{"num_attention_heads": 2, "hidden_act": "swiglu", "init_std_o": 0.0164, "beta1": 0.9, "warmup_steps": 559, "schedule": "wsd", "doc_mask": true, "train_tokens": 83490000, "max_steps": 10192}
Each number is 500 + 40 x the weight over its row's rms, rounded and kept within 0 to 999. Layers, rows and columns count from 0. Numbers have three digits each. The size before them is the row's rms in percent of the matrix's.

# layer 7 MLP up, 192x64, rms 0.157, rows 37-70, columns 0-63
107:499478476522451488535506495471529579460592547497482466524567485506538464472607479504553557518549486451553500439471451514480484485571513453482532521495567492487525440517484490422427486462524498
103:539480452449479487513511543509502452503492441427545518509537483492510576441554460510542414472482509505546513501521526433527581511507493488562474546505583604507505418529476501506497480514452545
106:531486494596479481527595552495524486564452514481447415506506553452465505536474497466508499448558493454473483474486534512592470529512502574517495541457480472459486520494488518573429492454444518
109:513455491469502466502458572465421504534455460515502532485476492502521505522518527466473436367573499561516574532491499486541479509500485550469545466500580448533527476489532536470451471522577461
100:498569569444482524552435512476505452497474545537488517507477503507546481555485461503441545513560488534486444471472472534409502444519475523565528517552544560549444467482461467398485478469513472
097:496607544525464480532488506501472483543451550463435554427482532450489501478468511480465487583549485547559489496473571498521533508514442584481462492506467429476435522441483481494526459446513500
098:493504498508449485549512549394487559464536488577459506567444464497478491511494481433490497495515456519416468522514555522523495540508494415560542538517467472460447518464494499540565450569491454
106:593508525539467523537436481500497451577564517547471555518476477523555539431522562494403502468513541527499553481493434515470430480430481539453456453458523536488508461503505500504481515461479542
102:573514528517452447545511443637429507530520486506547538498504460530508527463491499483460563444472495510489514561541515440467498477505457493544438452470515524481508440556523521451562488528449526
104:462523497526501565475558529487477490437509459529446515450471479472551500460544437515514536473486529497530477464525520527437542518472453446574371534510570478499525522524496548493526415469551470
091:510572490472460542555456521445463563479432531527531483486467541493521551498523518453448505493466510573498467486473521561447489438474540497502516479519544491511486507504422524491547439409419580
094:600469457457509433542554520499458517498483454588477496469469476492424542474485490496521543459529554523482538536537479563512512538490497506486559510554511489538489428484421563507436470449446524
104:550486522534477547482476506466580452486543490550504467490484473487449458495569534435434567432539456501499466568484552503516528440534498453559497474499446563479537503464492489486492475440464403
103:589431503502519452500474562484515507538528457488456517519532525520412503457496482463544529577514447520529521487423489502539598570552482433497477477498525454525517526515457520482472497556568542
100:557411500451526492416516511512543472543483478486524478524456483531476544524504505531496524577583453497526526492514550441541540485467541474479435575494470512534448453532502510523454541418503420
098:485524535537542522521488505473494476511541502542525450499553396521376521524521497465515543420562571559475512498543505539499540482510438489492528456482471497487509506520499511587486445504404511
102:515458475561453495559525478500558521546527494489540518536511506525477456509533563535503539479497550470485566520432509488567505514443550373489508463450476506576440471510487488474413531539529533
113:435468518481540511569554493450554494525471476466573527484548535558558508473472530451484463523566569515513489487460449542523544517479472498562447499496463415451504558523453545505421493451477510
089:536439461526416429526385463562496511478528489473471518469484448540463473543529453481465538524522616498511524483489483479477506543553557471535537454471519569470458497532499515511514528530485451
103:449472486479512488555499537508425530472520525576536519541500588509509534523560462486535518516443447570523518507522544524592470499437490495441480478507512507486396531527469529524443465504431453
094:509500471592538559499497461499557450446514430489509485531499515470461498510458534434531489504521536528459533452568599469437489402469436499554471450516525512511540564511465449480507501528494486
089:547522566491479533496487526573495535469587481497498508483465469526480491446513551512453557408482549511483441489431452548514562433584506457563539488434472503478455483508461480470524467547513503
116:486441538483523573499416516495560584504464450474547546495433550483576461458477544486518510464458468468458486498483535516436558462494477500485518523573560562560476534470479517462524539514498544
106:520501468550534481494507489472567532448516459478499521505485455517586489549480464465454450484525445540483496534533497483495494507545430507457526585515511537454593591419513560470456534448544491
118:512481509535483511567444493585493473492525441463492557510545469501466542501466522584538436493460431483447544583467510513546507485390522493465554482499475517516500514483573502480493516574512445
091:515477500496491511441471526486446504524500485544521482502558483531540520442466456545594547568457521535499507521493504535499452519530494562443490458510530438494559457488533480455607452603459461
105:490526519525568544484589495528510509478451463486452541496543530483529501508547477486484511561507566562471355533454500490496537419496483488467493537559537461460518515471418551510513496490470464
111:525459512444455563535513515485448532508485540459504493457594465521524509513448470452554501499496558448530438470460503516443532469555501488572483519575447535542508448456459560447443534530518541
115:486463518538492475520445456587538456505475519525540502478606430535500514446564479454480560537472538517578510489477449463416522471477514556504460515475560527542456457472545478518535520528540520
088:507494471432527537488555516474531530497501540503518496467491488491486553455462511475484424484440555578598517565506468492553487521505524510518459495464467450500477581540567549522531446473390487
102:485535479454469481502603519533524483504489477555538503540493553507543469426455535494468454448582538509498581456451489539552510532545506511501467470478463452430448485557472542521474419454471495
114:542489556480528518546473482454561461552565469525528527454465521471492472573523516453523548516471482473475470522544459472546508390491494472520480512596496490565550499434473446449427520465529502
096:438507511554509539434495521522460489514488482501501496557462482482417560440519554492526497513521548545426479467476511574524531513485543455541492530499578530395417492463536549509473438540493492
105:561468552407495486452485498489494514470538466523467461506411487487517517543529449496469500470474382523513516565439467575543532529469440517478503444500527550549478492564484495528505502488579484
# layer 7 MLP down (transposed), 192x64, rms 0.143, rows 37-69, columns 0-63
109:523489495470514505474477496499486477540477530439539402530549496494470402463507485532532528419461494494457531456540508526486486537570584539506478480471541476455538571472552509547539557435526565
103:541446503465511514538501476562444499495521443479501526554489493434485583488482460442554467554503474493479512485510517467548463365453543494516518528527537527599551441469455522492466516503501462
101:463503486481449476581495483539471533475454545543481510455436551512501556415532519490533597470605455494470528505536476508483479527474520458480502527458531519517496493468448468575538473550418518
110:412533469510526450545474531494506516466534549491470492453470514455524475381530544463505500570499499524496482521527533433542450502464526472568488595466532518546501540489505399483542541508518528
099:423563463496500534546548481472555488498492502530500486493547508458537548500460486482486528491410484476564458457512553576468524537508503542506493497457508577442409450463516570509531473466559435
094:462470473514529510517516513520523441518542477457538428553460515460456455524507387513456485482524509537439423516455485564504483512516528448460542573559469485449583483564529489562498521511524516
095:538446527470524404521501500518468494484460520555539514467436481518568588428506534511471562533437478512506502521513427497544487546511550467528465437469576490475512498561525501468484483430565497
105:573436550472416409465533506547422525529477475508527454508489522460455504511471524457523492548478563541464496496539475493496529524445480479513580519515498484545465451497494521389496507529574520
099:565464542516514476460454551522519482558473546473432451496546435545514498459479559515565504516511586512463536521554477488536513450473488504495526563457468440511512504404479505558457447430491522
102:431463474548529497476544489472485516468504567526495453532423574534529561507507503477491527447557522577473534496492445515504490371526457521500509453480410550477508493478559490500550537515501470
098:485505506541539599533475493475511481527534473468503498470470536474476484446485450516521392454514495491488466550515506478524475389517550544470518442499493537503476576527580506594481492435457511
095:435533520550526523498511516472499491497538445607590461568535477454535444573503466553486510438527527503437516500472453444488538452508474500465507422527466482464555509517507515536416501489479498
103:457495496492553484495509527531512441466506457487519423419475444526510522535455495494489497509472466495538585555538505411508519606524452543437566468519424498502455435514512535470533522537524495
101:489555489535457488500528520488535457467499514516468435509521449448534383490507442566535510430514467458545487456517478463481468562483430548499549526484554484473560468508493576521542554559477531
093:484462517430550463505517515566564491492495484448502516476480491517559520454511500430512529555502434522472498512572571551513516521520475511417444532490488501592504482515477553468476435394500541
090:471443540473512416453509500546475527451541508509466480452473511467508494535433468551463523513517497496546491483486522476497477527511512568534495485538466525502585525576465409446554522486578395
108:570443490527496510523506535531469518596499513506500464534458485453504477479465438567555432447481483447468510518487551452590427446460493548457495545505517458517584550457521474513457535509492501
116:527498513467469536508483480488549451524518477503503438445527489556478505511510515522549504536446478445510389559430485561511450420575519539486558466549478497497481489499486577419508537511560466
092:479470387533514450546452524438483547450488552497559511509464505502467566480532582487492492473524508563543525535454480505528496458422532511598565494458518494498509480499492509461518532410490491
104:386508487530493532526477432469538481506510580521506534452471514537460481433502482482558549512475514539540516463565460427512564461505503522519487419451471538538525452501484443514509553484553562
095:544554474475435460485439547549516508519546521535489496498481541531530497435502557515468438467551579499494515531543485493489507493412521510487490444557517512492532573495588472454468455457462407
089:466524474506517491469538509449544525499449493441464499472504489403452575528482439507465461475465466493502528483551575464479457549515577517521572582496452533484559505487517503489553595540519511
111:601481527393475460513505498524529526559484449558514553475471465477507506488449458493452517499488538506392514492501535432525496542529485551455557474512489480496420535479523465457557499488547552
101:505519539492461520504485463450539516442412544545543482551498480425498421469478521505477535403497515484526517496524532559424493596472510536504470476532515479573517444467467526522497522574526542
113:496495494451462523468515504544490472457458506527543422537540495603528533530554520534472492518517521462475465449537493607473546463446504467492542488482495471475543514429485523522524384451464545
088:536459481482448524541464461543425450450479504570493544473517470538532475458477504512459499529485451596418537535412509498536513406499497520530540523503520503494454533523498456544510578440498520
105:522475532566471527480536444511558471489509576484451528476539533441553511540497429480488428492470402501497528508486558497488512574496529546548515535496404508481507521485426473469426496532521543
112:461431544502525568470519458510496456505473563547403534497508498544511492537576463472470490407478453495514479486498498511535528402450564440544470467461522504499542535502525508501498504476454586
122:545497575409525471480526500525419571555512460471491412596449504472435497527495510537467482498496483475460498500520514575534537554507503444567508564535468479440507511534467495498464478505464502
091:541445512464499456564480513519500481435484492498581502485512501519456528507481533512476570528493528500470471417552439461509514527501533508502576416542530470482421443565492550463508562441506431
107:525453518550498502537456505504527468543495537520567474480557481528560483493527554404522562557469557459493418506488513497524506438516467451481399513518435486503501548514507516438443515572512464
120:566464536481405470460493447532504550451541580492480486484443522532515515534478467463450563502504522555489528514588501485504523626491488515526504461465471511447433449493493474499546477526533466
098:486425433572471550494516531536498490570484448435520482510481456538467559517426501470561519460485485511487447490488543594526460573498520479503494546533532535479437442509540518478545543546499452
# layer 7 MLP gate, 192x64, rms 0.164, rows 38-70, columns 0-63
105:510564471427526576526515474509519487462509494475496494529558513458562573434447482510557481554530497498446485488509471537475519474439467465460511439541536538537588556457448495472522460553451549
092:478531500486518468580445399474521565430553523451476547564434462509529489487494551523517475498406482508536474502485502487433472489534476447497436444526529506533448483548531546499521542542544487
097:502536497477534490501557443569526538436523558421443476496468461471505463527475483458530550493489445506479543534493454605472501580500429451470527471543515524516466486524565565525522509512436503
099:570512374532458573520508499453517449527519425505537481489568506542498518521535572473544491493499476476519549487497477431505532508496555517524504440437503567505515540445542539491474452451465535
083:496520549583423485541518532523425529493502606468428499496450474484443533493450520483409477542518459512546464455559515493539459529518491588500467507518547499523485438483504492503482517472527557
098:529500554531454471587453530521460458503515530478518478512480546548566464459497520475548507513455569505539521446431524527421502494513464520556464468523562455448612429513526506515476510461496473
101:452493453467515504451465573534553482446513523543524456443547468514550534480511511512527506498533531497587477538497522467438530462427511483477538477492481431476559453535490576484536386460498462
099:488521521470515520468495524516563550563526511388477488481550439500451447515530505494504520537520538507507457458486467602485583506541455510479463534465506421484507564470476522504435412502512459
096:462577507499584606551571478498490535444491531438473536449446515399511451480475550496476507427533479470506502517491460538473458485499447510438461482542558484496545515472500492463495478518503465
097:553516507444507527507499523472490439525431515431480470499438500497478560497431538541475485481512463492461518500529539540439465532485508506493452540507566456466543493523503571466550428445454621
095:573440530473535524481508515500470491461509489548469437447458485478508565435455449534530500496519561549494600520539517490531483534512553555466517444524484482554546492514418563487445472528432527
108:455431486474453494472496484461483558440520502519519546522590527490530611471516484499544480519481463555529580497417513539544508547449559520496505519465554430495466498522488449501469494546464556
093:443504420544478506454533510455506527473453551502520477475504442566421506517501527617471562478497571477581493488537540526496487496510518457484531502517519554395515494496497530486553442474519488
101:449607473571498485533504488486489476493469554479462483446514529474541466495449533504480527534535535514483526482473547567424490475477481576505487396512494453479531477489473571515547391482515514
089:569534494549508532541489522506497489513551473514564519520523473523422431492516421463523531436560529562469489472535561532502517465456429520465463488429497523542424494425558555482501491469477530
107:503535463515433495541513505488540499523466460511480470445537524548541454466537553504559602492540484481510465522514548491479529524427540424559537436473518398544491423495474483488472459524495551
115:476497518528426550500523516520537433520519494501506462525517477490444505520422541497453556455510478466498559515493506560425478499497468474472517485489601504515546564474447578514524381549526520
091:508520459508483464457592554473457480522432476487468521460489510533485482484485502448478518510493475463472465458542560551459596547506436602506496528526486515485535493435476577577483519453493554
108:554486519490472519498561457472548491503442496409479488454504430509458441504446551573518496493489510444477460411528479576469484469513502600560534508514549475515510475483524508502570555540475521
085:529498505464554518505524549522528439516456478525542488567593539507503490476413460497567438501546531485499527410480562537477535464541460502464545482458447455445555520464501459566462502464497485
091:431483449534553564463504543352501465521441562522503551494489533497500483439522492544498513463512479441499532498544510461461481529520559527441486478537490558500553520469542529457512501444521551
110:438462473509538512483469525468554530459487515514503547475438523464568508468440522545594474471473551488455555464394442556526535484471487474454520524545548475546460476446509493482529474547472560
097:432494491477522538494510481423493412545540468517448481536482476446488519442525549533513561524513503478482476528454482516564521514512558527483512394503507464545403480540482469569570475552488478
102:483507501501468507492483534499493516500442503494510512484581490558478531407484487489522471542486556580482480408469516437454557459539455498535552520421562523457430515527485545410474448520510497
092:494521503519509521420502539537518417499499491517556486530556572586533513540511494499438503520394536473486462545484466526563534519494477504555484503474551457461483409503445437468442535499525493
104:522515542396440504507480483500495594540523507494565491498515435495445564502497479500523511537471451487516521515509534462457499590557483515550469415548486511527443445422500444508537453528481518
118:507516504474484517441517515527476478538461513472499554548497490578538551522435589449451477451530477509444439545538493592455503587512547475456552504466550490547479496473507512495523407472503484
096:469498536505479566511498506497487388430474523502526523455524491502516506462479441528456573509519495522535512450475502469426595469467493497522436480449592554506561528467577504500542493527550486
096:587469502542423470521475421484461527570478419496535487503532444556438431481485506480549517488494486485471557525512556493558488558515493502487492530450555445548455425481490460486474507532542533
106:487521521556494513435496469618514455428530465500481535516496460508489516494499516504515496473555521489542477478421568541470438549502567535548511528514500520420536475413546520580521517469460525
122:525503525421460502465527436510524545504496518511509505510533516557446500441522465506475521443548494586440455530520538525461585573482447530443515503457555526441429476510494528537509476537413496
096:552539466478556543443430550478529454484479481560497478494544473523579524445527479466564513491490526478565495510529577448530514498456508478529412507508478530552521496533439481484551434437458552
097:538531506522440495471547442561554525462520504529385512497422533457553519451535459510523519465488519519489503588443432546489485530480482521476516459468549479555505431535491554543478487454513455